Weights of a small GPT-style language model, trained from scratch on English Wikipedia: 46.6M parameters, biases.
Each number is 128 + 24 x the weight over its row's rms, rounded and kept within 0 to 255. Layers, rows and columns count from 0. The size above them is the row's rms in percent of the matrix's.

# layer 3 MLP up, 1792x448, rms 0.0335, rows 814-866, columns 384-447
size [101 106 106  96  98 117  96 105 107  94  97  87  97 104 117 101 111  95 100  90 120 111  94  92 107 120  93  99  97 107 111  98 109  96 102  89 103  95  99 114  94 106  94 106  99 102 109  98 100 103  94  98  89]
[[124 150 105 124 148 158 105 100 115 131 121  88 109 143 149 125 155 157 139 151 133 133 127 108 178 140 138 152  90 149 132 115 105 151 126 110 180 125  78 165 112 149 161  94 146  99 123 112 108 100 105 109 126  61 147 134 112 112 153 158 120 137  91 125]
 [116 108 144 165 123  78 131 125 101 152 128 147 105 145 135 128  96 158 124 111 106 125 122  98 118 158 145 181 121 133 169 126 170  65 105 130 108 134 146 139 102 117 140 119  94  87 101 146 127 157 132 111 145 130 152 136 102 138 123 108 139 118 121 150]
 [ 82 132 125 107 117 100 143 157 127 114 190  86  89 160  95 100 110 179 100 150 130 128 145  80 156 103 156 150 137 145 164 146 135 143 139 183  83  95 122 128 101 149  95 137 112 127 103 177 104  89 100 139 134 179 125  94 135 147 115 116 111 162 121 123]
 [124 127 108 150 116 143 148  99 169  91 158 132 118  96 120 140 121 104 100 151 104  96 127 129 151 116 140 113 114 183 103 109  83 139 124 123 138 126 158 127 111 124 159  71 107 124 112 130 136 145 124 191 145  99 117 140  94 120 104 115 145 146 155 152]
 [164 146 146 109 146 126  98  90 143 107 122 109 111 139 166 142 109 150  92 115 114 164  98  66 128 138 135 127 149 144  84 111 144 174 157 131 144 160 115 154 167 112 105 124 164 128 143 130 164 124 128 136 140 104 148 133 127 127 171 139  69 135 123  91]
 [106  61 158  78 145 107 144 119 146  93 121  92 141 104 102 147  62  96  93 186 125 153 123 123  95 138  99 116 125 164 145 104 140 122 133 113 157 140 128 106 105 117 109 120 153 136 130 130 112 124 123 102 159 139 140 118 144 110 136 165 116 126 143 136]
 [100 146 126 161 134 114 133 116 152 123 113 135 107 114 103 138 116 161 133 102 126 159 137 124 116 158 124  93 152 121 190 154 130 152 125 108 110 125 173 171 111 114 102  99 135  99 126 158 152 128 142 121 160 140 129 120 120  86 145 151 163 141 124 149]
 [140 114 126 128 142 142 132 135 172 130 101 158 137 138 147 141 104  99 144  69 158 181 104 153  82 128  92 153 141  91 161 153 115 131 139 131 115 117 111 120 104 101 139 114 105  46  96 113 101 137 127 157 132 105  94 128 126 151 126 127 113 122 134 145]
 [102 103 118 155 120  98 166 128 112  95 104 104 156 179 146  98 117 123 119 119 100 123 127 121 139 105 123 100 108 162 165 117 157 113 122 157 150 139  94 145  84 116 146 131  68  94 120  84 135 129  64 140 144 154 160  96 130  58 131 138 117 152 122 113]
 [125  52 144 149 110 174 150 124  96 123 137  99 152 112 140 115  90 113 148 137 151 113 109 189 148 125 170 119 120 122 100 111 124 113 115 129 137 111 161 151  96 106 159 109 153 151 104  75 133 117 137 154 134 144 111 145 147 159 178 133 132 101 144  92]
 [ 94 149 109 102 134 116 122 155 139 105 162 163 107  97 155  80 130 129 156 176 131 149 131 105  85  89 128 165  91 142 120 157  87 156 111 103 121 124  90 166 136 166  72 140 117 135 157  99 119  87 108  95 113 126 103 161 142 109 140 148 146 129 118 180]
 [114 119 132 118 141 101 162  74 111 103 167 152 149 148 171 168 126 106 101 155 145 117 150  91 117 137 125 149 159 149 181 159 131 118 129  94  89 121 142 146 126 145 103 162 110 117 109 106 142 138 110 142 141 103 162 107 127 132 179 139 137 134 128 135]
 [103 127 126 176 159 104 149 130 138 102 144  84 142 151 132 108 112 119 128 142  85 135 101 138 142 145 149  81 140 143 112 157 130 165 133 147 139 130 103  89 123 142 120 140 141 120 149 134 168 119  71  91 190 126 129  97 185  96  95 100 100 108 121 148]
 [147 136 134 107 109 138 135 143 106 159 142 135  95 153 117 123 109 163  71 126  94 118  95 115 128 128 136 124  91 120 156 151 128 119 123 124 130 129 140 133 124 135 156 145 133 147 137 102 131 117 114 149 131 120 112 103  84 147 116  84 162 106  92 159]
 [132  91 142 137 156 133 135 146 130  94 125 124  93 131 100 141 124 144 118 157 117 119 120 178 153 101 167 152 145 101  96  90  70 131 134 157 128 139 111 173 105 138 115 102 151 101 116 184 134 150  78 109 156 135 139 133 102 118 137 148 209 142 123 139]
 [146 110 176 135 130 101 133 115 124 114  94 137 107 117 131 157 109 173 103 150  86 136 136 133 172 107 116 100 167 151 124  86 159 124 126 112 154 164 126  80 123 125 117 150 120 114 144 115 141 135 117 101 137 144 125 136 136 121 177 115 139 134  90 147]
 [114 124 106 111 128 151  91 119 144 106 106 131 117 141 132 128 140 154 105 139 143 123 121 131 125 136 168 130 156 110 109 110  70 116 137 149 139 123 151 151 101 135 106 131 160 114 117 106 130 136 135  97 148 138 102 142 144  94 119 158 168 111 121 147]
 [125 145 131 154  88 148 134 149 133 115 112 135 126 179  98 128 116 121 111 174 136 148 117 132 120  90  86 135 130  81 109 112 143  93 156 123 111 147 100 142 108 130 106 178 111 109  91 127 153 140 117 148 137 123 107 143 153 124 133 152  96 158 124 156]
 [130 127 139 140 112 148  87 119  93 106 162 179 126 130 103 149 142 177  82 131 134 125 128 108 129 116 121 131 132 144 124 148 147 112 166 100 105 128 118 131 135 161 120 148 137 143 102 121  93 180 101 145 117 100 131 149 144 129 144 130 119  95 137  97]
 [146 114 121 109 115 120  86 126 166  53 122 155 183 110 166 142 117 149 130 184 146 126 152 122  95  99 124 161 129 151 145  96 120 100 135 117 129 103 115  77 118  95 117 122  98 116 146 143 134 124 149 133 126 127 172  63 125 178 114 115 112 132 146 158]
 [120 133 129 148 142 124 154 126 133 157 129  61 137 146 147 114 102 147  93 160 130 120  94 111 150 138 134 127 159 135 106 151 124 126 129 149 102 148 132 157  74 112 168 140 143 138 125 114 114  70 140 108 130 118 111 147 128 161 127 136 146 124 106 112]
 [115 116 124 183 159 122  86 116 163 108 120 118 196  92 106 116 136 144 134 154  76 119 185 110 121 141 114  82 174 143 123  71 136 107 136 111 130 150 116 105 107 116 128 134 113 129 122 123 188 126 122  87 135 134 150 107 151 115 142 138 134 150  71 119]
 [164 117 116 128 103 151 139 128 158 136 106 139  89  92 118 130 134 131 104 120 126 127 126 168 129 203 160 126 100 131 114 122 169 123 150 109 137 173 116 140 138 132  95 138 121 142 161  89 126  85 160 108 154 141  94 132 136 107 146 128 114  96 156 136]
 [141 123  97 167 131 122 136 117 114 161  91 160 142  93  90 118 103 170 143 153 100 140 165 180 128 165 109 136 113 106 123 139 156  99 123 128  82 109  75 135 115 123 135 121 122 124 125 122 103  88 120 135 115  85 151 173 138 105 146 136 138 122 103 153]
 [113 142 114 121 165 131 161 119 109 112 119 140 109 157 126 157 105 134 138 143 160 133 104 147 122 116 145 130 106 128 150 130 134 146  98 130 128 185 135 109 106 109 104 127 142 106 144 166 128 159 123 118 115 144 112  72 166 145 130 125 157 129 166 118]
 [140 158 135 115 182 147 111 122 117 132 152 137 125 143 160 130 179  82 112 129 142 108 112 127 118 180 127 129 131 139  78 113 112 119  84 154 157 147 146 139 117 112 108  74  90 160 174  91 116  53 129 109 107 142 119 170  98 118 145 159 107 167 110  97]
 [145 134 140 147 142 127 102 139  86 124 104 144 109 165 141 100 155 132 176 135 135 159 119 117 106  98 101 109 105  93 103  92  90 120 147 184 135 156 119 104 108 121 122 137 128  99  95 117 138  94 132 168 118 143 152 162 123 100 107 121 131 145  42 144]
 [109 147 134 119 156 122  99 109 108 131 118 122 113 150 152 112 118  92 111 124  95 133 136  75  76 124 155 105 152 125 141 112  99 138 132 158  77 150 163 148 115 122 149  96  59 116 137 137 159  99 114 155 156  78 133 122 116 121 147 127 151 118  82 153]
 [112 143 134 142 133 133 181 119 189 129 136 114 129 105 130 133 148 130 107 107 139 112 124  96 132 118 103 145 142  90 131 152 129 140 145 124 151 116 117 151 148 123 184  73 168  93 108 152 123 139 106 133  95 146 109 116 133 163 144 130 160  91 134 139]
 [124 124 125 139 109 154 104 130 130 127 161 100 100 103  95 103 116 126 139 131 125 118 137 118  98 115 151 135 121 127 132  74 112 124 143 155 135 106 133 126 116 172 135 104 115 108 133 145 148 121  99 140 156 137 166 146 162 100 138 148  90  81  88 105]
 [121 117 112 146 126 136 124 176 120 156 123 136 148 106 112  68 129 153 102 141 126 127 109  76 110 120 120 153 133 137 150 116 141 107 143 105  87 107 148 120 154 129 162 113 128 151 132 159 155 115 118 116 170 108 106 124 109 118 166 120 133 159 114  82]
 [129 125 187 122 169 167 115 128 172 117 129 143 106 120 136 142 148 111 132 120 142 130  81 134 150  97 148 114 121 163 162  96 138 164 118 147 146 184 166 151 136 117 152  94 137 110 143 140 140 191 117 109 133 131 129  98 106 100 149 128 127 109 114 143]
 [141  89 134 107 119 122 136 116 115 116 159 113 147 130 121 140 123 133 140 138 114 138 123 135 110  97 124 116 134  99 150 104 103 125 129 126 127 180 101 164 131 138  79 133 133 106 131 104 125 103 138  94 151 123 141  91 162 122 154 146 182  83 148 133]
 [ 88  97 142 164 122 144 132 137  84  94 104 142 104 120 110 120 131 118  92 117  95 138 147 138 138 128 137 101 128 108  92 131 155 110 118 187  84 125 149 149 141 118 119 112 114 120 140 124 145 113 146 112 138 131 139  93 125 140 167 109 152 104 142 155]
 [147 150 171  56 107 109 143 128 117 137 123 137 152 184 161  81  94 134 121 137  96 161 109 117 119 134 159 134 125 136 179  96 150 125  85 113 109 136 107 111  88 135 123 125 109 159 112 105 214 157 127 114 105 134 107 132 131 122 120 116 122 139 150 138]
 [ 83 101 109 120 142 142 121 151 181 131 128 139  89 131 149 110  94 100 152 118 148 159 100 144 134  97 149  91 113 148 158 142 123 119  84 150 126 154 166 105 119 116  83 146  86  85 144 106 134 134  98 131  99 110 134  91 156 113 145 103 134 141 165 127]
 [109 149 169 143 108 176 144 110 152 132 121 105 125 140 123 132  81  96 125 148 134 118 138 116 158 158 151 123  97 184 135 125 129 139 180 164 145 139 124 100  98 173 163  89 133 155 133 148 153 117 176 175 145 124 136 149 179 144 165 149  99 194 123 115]
 [108 158 140 117 153 139 110 134 105 151 126 167 114  81 137 108 127 117  89  92 188 154 139 148 111 135 122 114  84 156 119 135 100 139 148 119 130 142 125 133 118 109 121 124 123 112 149 165 126 129 125 142 156 160 140 146 144  83 140 120 123 151 121 158]
 [142 140 108 122 100 163 128 118 140  94 143 150 104 118 125  95 117 144  81 124 147 120 140  97  94 160 105  83 106 146 126 107 105 105  88  88 140 133 121 151 116 105 119 126 144  76 145 160 157 122 115 147 141 103 121 128 124  70 131 115 122 130 173 102]
 [126 100 151  93 154 102 124 126 153 121 129 122 136  90 137 157 120  94 106 139 120 107 111 134  93 156 101 162  96 149 130 127  94 152 100 166 136 116 153 110 114 117 161 116 148 146 196 118 120  92  99 120 150  85 116 171  95 126 122 145 125 102 112 121]
 [114 113 125 103 153 120 140 103 133 136  70 148 153 117 102 130 106 142 161 157 154  91 134 146 105 153  98 133 153 114 123 137 124 149 126 125 162 102  78 133 116 165 132 181 105 136 113 156 139 135 120 135 133 137 104 141 124 213 162 142 155 157 115 119]
 [116 131 129 105 214 142 120 184 149 144 111 122 121 119 125 115 122 123 116 107 117 122 102 107 111 113 131 183 131 129 138 149 110 133  94  99 100  94 139  99  83 111 172 129 151  85 136 121 136 131 118 118 119  87 118 142 110  68  95 167 121 117 127 129]
 [125 113 124 112  98 112 144  97  90 130 112 133 121 148 178 138  92 127 157 113 149 123 130 104 161 120 116 119 118 150 142  97 140 118 133 137 126 143 144 153 126 104  95 119 147 177  93 166 135 154 117 165  89  99 124 105 138 152 131  88 160 129 144  89]
 [151  52 160 122 120 152 131  98 118 134 181  96 105 113 112 118 128 131 147 134 116  97 121 121 136 150 179 102 106 106 110 130 124 131 130 139 148  90 148 112 116 122 156 135 108 155 127 107 149 165 201 146 123 171 139 134 156 159 113 138 130 143 109 152]
 [116 122  85 120 189 125 118 150  93 108 121 140  84 115 138 156  85 123 107 183 131  88  92 112 153 130 156 108 135  97 144 147  79 142 146 131 104 106 129 109  93 128 144 113 122 127 182 115 130 134 114 116 173 136 129 103 135  82 139 121 121  89  52 132]
 [163  81 125 118 162 142 168 131 123 129 128 134 115 130 133 149 141 128  94 183 122 137 128 145 132 149 142 128 124 115 117 163 105  98 155 133 127 161 136 111 139 113 129  79  98 141 159  97 111 141 120 102 145  88 106 125  95 122 202 116 140 108 146 109]
 [116 119 127 108  82 136 150 119  99 163 108 108 116 121 138 116 146 112  98 146  72  92 129  63  94 157 139 161 118 128 140 162 131 158 116 112 119 132 148 123 116 123 107 113  93 123 100 128 129 168 140 114 148 113 113 153 108 119  76 100 122 157 122 146]
 [138 146 136 129 106 128 136 126  99 143 135 160 156 137 101 165 127 147 122 154 138 122 122 153 111 153 125 147 135  90  99 115 121 144 166 152 121 139 145 115 140 179 139 113  53 123 139  98 162 106 142 148 139 155  94 113 175 128 119 141 120 165  69 118]
 [145 115 157 141 109 109 128 115  99 161 109 105 182  72 130 127  84 133 115 152  85 101 117 126 112 154 131 112 116 144 126 148 110 137 140 127 115 122  92 154  98 107 133 131  79 121 135 144 125 151 122  90 141 120 162 107  77 160 146 156 136  94 135  85]
 [116 132 147 118 150 144 101 147 140 132 111 119 150 126 120 134 143 143 115 100 105 115 152 148 148 149 153 114 158 146  66 124 104 147 151 143 115 123 122 103 133 119 111 106 129  99  97 117 126 128 138 136 122  91 133 130 145 141 153 162  95 187 103 110]
 [143 152 144 104 126  83 140  89 103 144 160 123 147 135 161 167 159  94 102  79  92 124 150 124 139 136 109 106 143  95 107 139 179 109  99 129 102  98 113 129  80 127 132 126 128 101 146 131 162 131 143 106 142 106 138 132 124 132 137 125 143 154 157 175]
 [112 101 148 130 122 103 124 162 135 156 110  85 110 146 111 149 120 141 103 160  77 136 123  91  83  79 137 150 148  78 106 104 131 116 117 155 124 128 140 128 121 150 110  95  67 141 135 103 132 133 110 122 129 133  92 152 125 140 156 105 152 125 121 127]
 [119 127 127 102 125 144  94 112 104 135 131 129 155  91 128 169  89  92 151 120 117 154 109 132 110 157 123 134 127 114 119 117 156 103 115 131  82 132 101 151 165  95 114  95 108 146  91  75 114  84 129 117  80 127 128 127 139 151 159 124 134 158 102 140]]
# layer 3 MLP down (transposed), 1792x448, rms 0.0335, rows 814-865, columns 384-447
size [106 115 108  95 126 116  99 103 110 111  86  87  93 133 138  96 114  97  96  84 113 106  99  82 107 127  81  93  72  95 109  86 104  95 112  81  85  99  89 104  88 110  84  90  91 107 107 101  90  95  93 102]
[[101 101 136 123 135 107 156 160 149 112 136 155 141 139  80 118  97 115 104 118 145 136 125 141  65 120 124 105 132 126 147 126 104 120 131 123 117 105 179  90 143 107 118 151 127 161 146 163 137 160 138 130 124 164 131 119 143 127 115 136 155 107 166 124]
 [ 93 149 112 101 110 146 149 137 124 102 114  98 105 126 122 145 121 118 100 156 146 128 129 136 142 142  99  83 125 137 123 146 123 172 170 118 131  96 107  96 136 142 159 116 144 137 143  92 152 147 167 114 129 120 141 120 137 129 196 140 124 113 139 102]
 [178 131 127 147 124 152 116 131 111 133  90 165 173 124 172 172 133 109 136 131  91 139 108 148  95 144  96 113 123 117 113  99  91 105 122  98 131 156 148 128 182 112 161 101 149 127 151 104 159 154 133 105 134  82 117 179 130 122 144 138 157  97 150 144]
 [130 126 136 126 122 103 112 161  88 159 117 127 139 167 129 119 150 154 161 100 152 157 121 115 147 118 108 127 130 100 120 153 170 121 119 139 115 130 113 111 108 130 112 165 111 120 110 166 156 100 132  89 103 152 146 128 147 119 147 162 157  95 120 117]
 [111 120 113 129 119 132 149 154  96 133 123 124 160 113 116 142 165 109 150 112 134 114 137 147 131 137 118 176 118 136 160 139 134  72  89 119  96 106 144 105 115 115 126 121 100 153 110 127  87 121 100 125 121 107 115 109 142 114  97 122 152 131 132 160]
 [126 151  89 138 130 166 104 133 124 136 127 176  98 142 152 116 135 148 145 105 110 101  96 137 148 140 136 148 126 123 108 110 106 147  99 162  93 129 126 171 141 114 154 108 124 143 153 161 149 123  66 120  80 126 140 129  95 133 152  84 163 160 104 135]
 [135 117 150 121 100 178 127 151 110 138 169  94 166 152 130 120 131  81 102 161 111 130 103 130 116 122 141 142 101 127 127 113 135 111 161 140 156 158  90 109 155 139 108 127 113 176 146 103 134 121 128 104 106  94 120 129 142 159 121 143 106 122 124 116]
 [125 139 105 138 115 125 121  99  80 131 184  99 155 107 121 104 120 150 106 159  79  82 148 114 163 165 184 114 120 169 109  91 145 111 106 121 141 150 113 156 124 164 113 145 151 156 159 170 170 128 170 135 118 128 165 137 130 123 106 125 138 142 129 117]
 [154 142 143  96 160 177  99 117 146 146 162 146 102 109 119 174 127 150 145 114 167 148 138 144 132 163 117 129 157  82  90 138  96 149 126  87 102 128 147 108 151 127 112 136 152 154 143 199 112 120 174 115  82 112  98 130 137 155 137 127 143  92 123 113]
 [116 196 101 114 131  88 109 142 175 138 125 168 109 130 144 134 166 133 124 121  91 158 138  76 133 130  75 117 149 141 166 134 116 153 143 129 140 147  84 103 135 122  84 142 108 118 147 192 116 127 110 132 123  90 127 129 114  84 101 150 118 147 115 130]
 [152 108 131 162 151 182 136 112 126 123 104 108 129 138  74 186 149 115 110 106  99 112 137 178 152 156 121  97 175 153 141  92 161 110 119 145 134 139 162 109 100  96 171 103 128 115 107 173 137 170 137 135 131 171 127  83 112 135 101 109 127 126 118  65]
 [139 132 108 132 130 192  90 147 149 141 100 147 104 124  98 131 120 151 173 129 118 145  63 128 160 105 101 132  80 131  95  84 158 140 132 146 164 130 131 137 101 103 142 105 153 137 152 151 117 112 141 125 112 140 109 137 114 151  92 117 105 119 163 129]
 [166 109 121  74  97 187  90 110 146 103 106 170 114  95 147 152 139 141  98  83 174 171 141 152 147 139 105 158 137 109 125 103 110  96 117 111 110 120 171 144 108 125 115 119  99 134 104 137 129 148 158 124  80 169 125 164  78 143 169 151 164 132 143  86]
 [141 158 107 144 124 111 121 146 102 110 105 100 157 122 118 118 109 141 129 119 151 135 166 124 122 133 140 153 133 146 136 106 142 124 131 107 129  98  99 123 126 102 163  97 140  89 140 174 108 158 116 115 125 106 136 111 151 104 132 126 127  95 155  98]
 [ 80 133 113 115  93  85 141 132 134 117  83 134 166 140  90 110 155 147  98 120 167 106 170 133 107  93 106 123  64 135  93 178 117 149 137 163 153 105 148  92 118 106 174 123 158 110 176 103 143 122 123 105 100 143 121 124 120 117 131 129 114 176 120 151]
 [122 156 123 108 106 121 104 136 145 146 144 117 156 141 116  94 140 110 143 134 175 140 101 100  68 150 123 172 112 118 133 182  91 113 109 125 110 134 143 149 144 113 133 120 100 151 124 121 100 102 136 144 131 111 140 106 131 129  85 125 143 131 170  98]
 [117  90 154 132 145  85 151 128 138 150 149 141 140 131 154 121 103 123 130 113  84 166 113 129 125 117  78 110 135 140 166 141 165 122 118  92 101 134 115 127 148 107 155 129 115 138 125 145 126 124  97 143  92  91 143 138  92 128 125 106 106 111 120 119]
 [139 135 119 109 131  94 116  88 111 150 140 132 140  82 162 152 131 161 138 104 126 113 144 122 146 138 153 133 138 187 103 108 128 140  86 136 128 119 168 144 157 141 142  76 125 171 149 122  96  87 119 117 145 115 139 121 104 128 118  98 107 134 169  81]
 [118 109 145  97 124 108 157 129 168 141 133  93 122 151 170 109 132 111 188 103 117 148 122 154 166 132 132 116 118 128 159 100 126 101  69 161 160 143 130 136 128  84 118  85 133 125 128 134 166 113 155 102 146 140 127 100 106 164 119 140 104 146  93 146]
 [107 148 156 145 138 100 133 146  85 179 130 134 107 135 109  99 154  83 103  85 103 153 124 123 139 148 124 111 127 130 123 186 124 142 125 137 125 170 139 153 119 152 130 157 167 120  90 132 114 148 127 145  96 111 111 147 123  85 129 135 137 157 126 105]
 [160 115 134 115  94 110 126 145 135  98 126 189  94 113 115 147 139 137 119 117 105 102 168 167 106 121 107 115 136 126 137 100 116 112  91  97 134 106 118 100 196 109 110 116 121 115 137 116 134 140 123 144 120 114 149 117 127 117 138 127  99 120 132 149]
 [135 125 162 103  76 115 187 138 109 131 137 137  84 138 130 151 112 124 104 112 164 137  87 126 115 145 171 166 100 132 143 170 118 126 150 150 124 116 136 148 133 146 156 112 123 120 114 115  67 104 117 143 121 138 105 152 104 123 142 129 146  99 154 151]
 [ 91 161 137 132 173 125  97 135 114 110 139 125 182 127 138 113 117 117 166 114 150 128 141 100 142  69 102 124 144 140 108 139 104 130  99 125 137  63 142  87 117 133 127 117 117 106  91 183 143 156  93 149 130 106 183 121 122 150  98 122 136 160 104 113]
 [136 120 143 125 148 112 103 146 143  96 123 121 108 153 153 112 126 104 128  96 136 113 106  89 151  81 157 140 137 116 174 123 121 134 160 131 120 153 169  83 120 139  94 137 147 125 132 117 161 165 111  99 120 161 109 124 156 135 128 134  99 144 136  87]
 [143  91 138 117 105 132  78 141 146 132 125 105 171  99 117 107 125 155 122 137 100 116 164 114 172 148 135 119 137 101  99 133 114 111 166 131 139  58 118 178 155 135 118 140  91 140 145  63 122 107 104 127 136 136 168 152  88 121 125 137 107 121 113 163]
 [113  88 119 128 103 138 141 152 122 131 136 111 110  97 121 140 103 140 142 143 123 152 129  94 144  89 122 145 140 142 180 114 132 143 165 120 126 117  98 135 105 147 109 148 149 103 103 172 137 182 140 117 169 103 155 108 143 151 136  96 119 107 100 109]
 [104 118 104 144 118 139 148  79 158 133 164 141 112  74 119 114 123 144  78 129 110 135 132 127 156 122 132 162 186 163 177 151 156 159 120  87 122 110 160 142 118 166 123 107 129 147 132 157 118 154 130 140 141 137 100  99 143 132 127 120 129 107 156 136]
 [138 134  94 168 100 139 140 166 126  88 134 128  95  91 121 118 104 137 121 146 158 131 101 129 191 157 119 130  82 154  84 122 115 116 113  84 166 127  81  95 134 122 126 120 174  92 109 135 109 136 111 103 122 167 113 132 119 111 133 123 118 139 156  76]
 [130 121 155 129 108 143  86 130  84 122 135 115 130 137 122 104 116 129 150 151 100 121 145 176 120 134 146 142 147 170 135 119 136 104 115 140  97 159 146 123 103 153  55 183 123 136 142  99 119 120 163 116 141 120 148 119 141 136 101 115  95 179 138 130]
 [152 118 146 132 144 105 156 146 104 133 113 114 148 114 146 165 124 114  73 131 125 137 141 117 146 136 109 116 129 126 139 171 130 110 110 123 125 128 132 108 121 105 122 117 123 147 141 115 103 156 141  96 121 131  89  93  81 136 101 113 154 145 137 171]
 [114  95 115 122 123 118 143 132 125 109 130 118 139 171 144 132 150 115 134 121 124 105 152 140 175 142 190 157  91 162 109 106 108 150 114 138 171 172 123 141 124 151 125 104 121  95 127 127  90 126 138 122 136 193 159 131 108 166 112 138 111 120 142 137]
 [126  98  68 132  97  86 134 116  85 177 161  89 140 153 101 115 100 153 134 133 131 115 199 122 131 147  95 106 142  98  86 143 153 136 156 134 113  58 101 120 102 143 110 163 162 153 116 102 131 101 129 152 119 110 120 160 140 166 114 131 146 147 142 128]
 [128 156 118 143 161 132  83 161 159 134 105 130 121  88 110  97 117 113 100 112 129 121 118 119 145 170 142 143 149 152 106 150 157 120 114 153 152  96 153  91 132 118 169 119 112 142 138 172 118 141 104 170 126 112  95 170  90 114 116 112  80 162 103 114]
 [156 138 134 130 120 119 118 142 144 136 152 105 184 149 145 125 141 142 159 152 147 122 103 142 101 147 140 170 126 122 182 124 122 153 142  75 156 111 138 106 112 121 173 143 115 135 139 144  95 138 121 137 109 103 108 154 122 129  93 132 117 144 131 156]
 [ 98 104  96 227 124 148 119 125 154 107 135 121 118 121  78 159 122 128 112 136 152  95 155 124 121  95  81 107 137 104 107 151 129 110 179 158 168 112 127 123 128 138 124 148 126 100 145 165  72 110 157 163 162 111 148 122 116 107 136 120 132  94 123 102]
 [160 137 145 111 102 103 164 119 110 118 123 105 147 108 121 115 152 150  60 119 112 112 134 120 132 158 116 171 142 122  90 110 124 157 156  88 128 115 105 143 120 151 168 125 188 158 130 128 138 148 152 119 166 153 136 164  91 107 113 149 102 111  81 140]
 [143 137 133 104 174  70 104 157 122 156 111 147 138 108 139 117 161 174  98 108 123 143  95 149 109  94 108 134 156  69 137 137 122 122 102 103 152 120 135 158 147 103 126 166 127 129 140  70 128 137 103 108 115 124 123 114  80 113  98 116 138  70 161 133]
 [130 113  89 134  95 134 109 139 168  88 135  84 140 171 135 154 139 132 170 140  82 118 118 133 131 141 105 103 122 136 142  74 142 109  92 137 114 132 130 125 136 125 121 127 126 156 101 118 144 129  98 120 110 116 122 113 117 175 145 139 109 102 146 138]
 [129 114 128 102 136 122 138 111 105 170 110 106 172 154 127 162 153 132 161 120 126 151 136 113 140 101 157 166 164 120 130 134 136 147 156 175  98 134 129 113 123 160 155 127 120 206 109  77 129 107 109 149 112 144 134 137 159 167 124 167 144 125 101 165]
 [134 158 102 153 106 137 134 145 118 117 132 157 119 164 104  94 133 136 142 134 103 135 115 120 157 115 140 110 153 100  96 115 148 103 135  96 111 148 131 159 136 135 113 110 120  98  62 126 147 148 158 132  94 151 142 108 133 117 135 141 122 147 117 121]
 [160 147 121 135 115 123 107 147 125 108 164 116 136 153 143 119 176 119 101 111 117 161 116  95 135  99 138 126  93 148 106 112 128 115 123 135 128 122 158 124 130  89 141 104 148 118 122 114 143 120 122 120 160 119 154  87 142  78 104  84 115 110 139 135]
 [159 144 108 154  81  92 145  77 109 106 139 135 139 154 101 103  99 133 114 168 153 139 126 155 149 132 155 132 138 134 128  92 171 124 174 199 144 138 126 134 176 137  94 167 106 122 131 111 108 139 126 121 114 172 129 116 125 196 125 117 124 138 167 123]
 [134 156 109 136 120 139  99 115 125 120 150 105  93  94  84 123 155 127  67 154 133 110 141 149  93 131 126 113 124 113 105 182 131 123 105 133 133 116 104  98 130 152 154 147  88  66 170 119 151 116 135  60 141 132 145 129 121 137 126 158 110 103 120 163]
 [ 98 199  93 162 131 131 130 161 150  83  83 159 131 128 129 129 120 125  74 126 127 166 159 141 118 115 124 122 139 154 139 135 137 112 111 125 137 149 106 139 127 112  94 137 125  84 149 133 148 103  85 115 125 109 102 102  94 107 139 131 136 121 142 123]
 [145 131 159 119  70 125 124 137 143 156 155 100 132 139 119 112 165 121 149  82 149 163 140 113 107 157 123 142 129 160  98 127 172  81 113 151 173 125 153 124 163 146  78 115 170 132  91 145 155 141 113 140 116 119 118 144 112 119 157 138 107 158 176  95]
 [ 89 198 122 120  91 124  94  95 130 137 115  82 159 118 113 103 115 129 139  84 128 137 127  98 123  88 116 148 156 181 153 102 143 153 115 126 105  94 126 129 130 125 111 164 132 137 104 133 157 132 130 138 119 147 140 145 173 131  91 114  95 134 115 149]
 [118 148 102 137 170 110  89 133 152  97 139 149 122 109 118 133 112 115 142 120 130 136 125 158 117 112 149  99 144 114 142 103 126  67 135 145 136 115 119 106 119 101 164 136 110 152 151 130 144  86  88 120 113 110 168  97 156 109 173 173 128 125 118 112]
 [127 115 125 136 148 131  95 134 144 108 130 140 134 136 139 100 109 109 122 101 141 124 135 115 131  95 142 112 128 153 136 109 165 113  88  88 138 138 129 149  96  79 105 141 156 153 106 145  92 150  88  90  97 119 157 133  90 122 142 151 129  90 154 123]
 [ 97 121  73  95 143 165 134 142 146 110 140 147  87 158 118 123 166 124 169  95 180 140 156 136 150  98 124 163 129 119 147 104 154 121 124 109 120 148 138 118 138 115 119 140 176 142 131 110 151 120 138 142 112 145  93 109 185  77 103 136 144 146 101 178]
 [148 114 130 158  86 148 152 115 132 113 137 141  95 136 148 107 119 121 130 150 139 144 107 126 110 106 119 149 155 122 189 100 118  93 106 145 155 157 148 135 130 130 154 158 130 137 169 151 141 100 118 118 141 156 115 130 136 123 133  99 158  72 162 119]
 [137  95 140 152 131 172 119 145 145 113 115 127 116 115 109  77 118 141 133 165 119 117 131 121 121 122 115 132  94 164 128 130 109 132 166 159 145 131 145 121 143 117  91 132 130 147 102 112 109 144 125 128 121 150 123 139 133 116 118 107 140 131 135 120]
 [127 139  93 116 140 129 132 123 104 107 158 140 146  83 176  75 140 117 131  91 108 132 115 156 156 183 102 111  89 178 122 138 123 129 131 113 145 123 129 159 105 131 112 116 181  87  99 142 165  86 116 127 125 100 152 122  97 132 125 139 136 141 115 136]]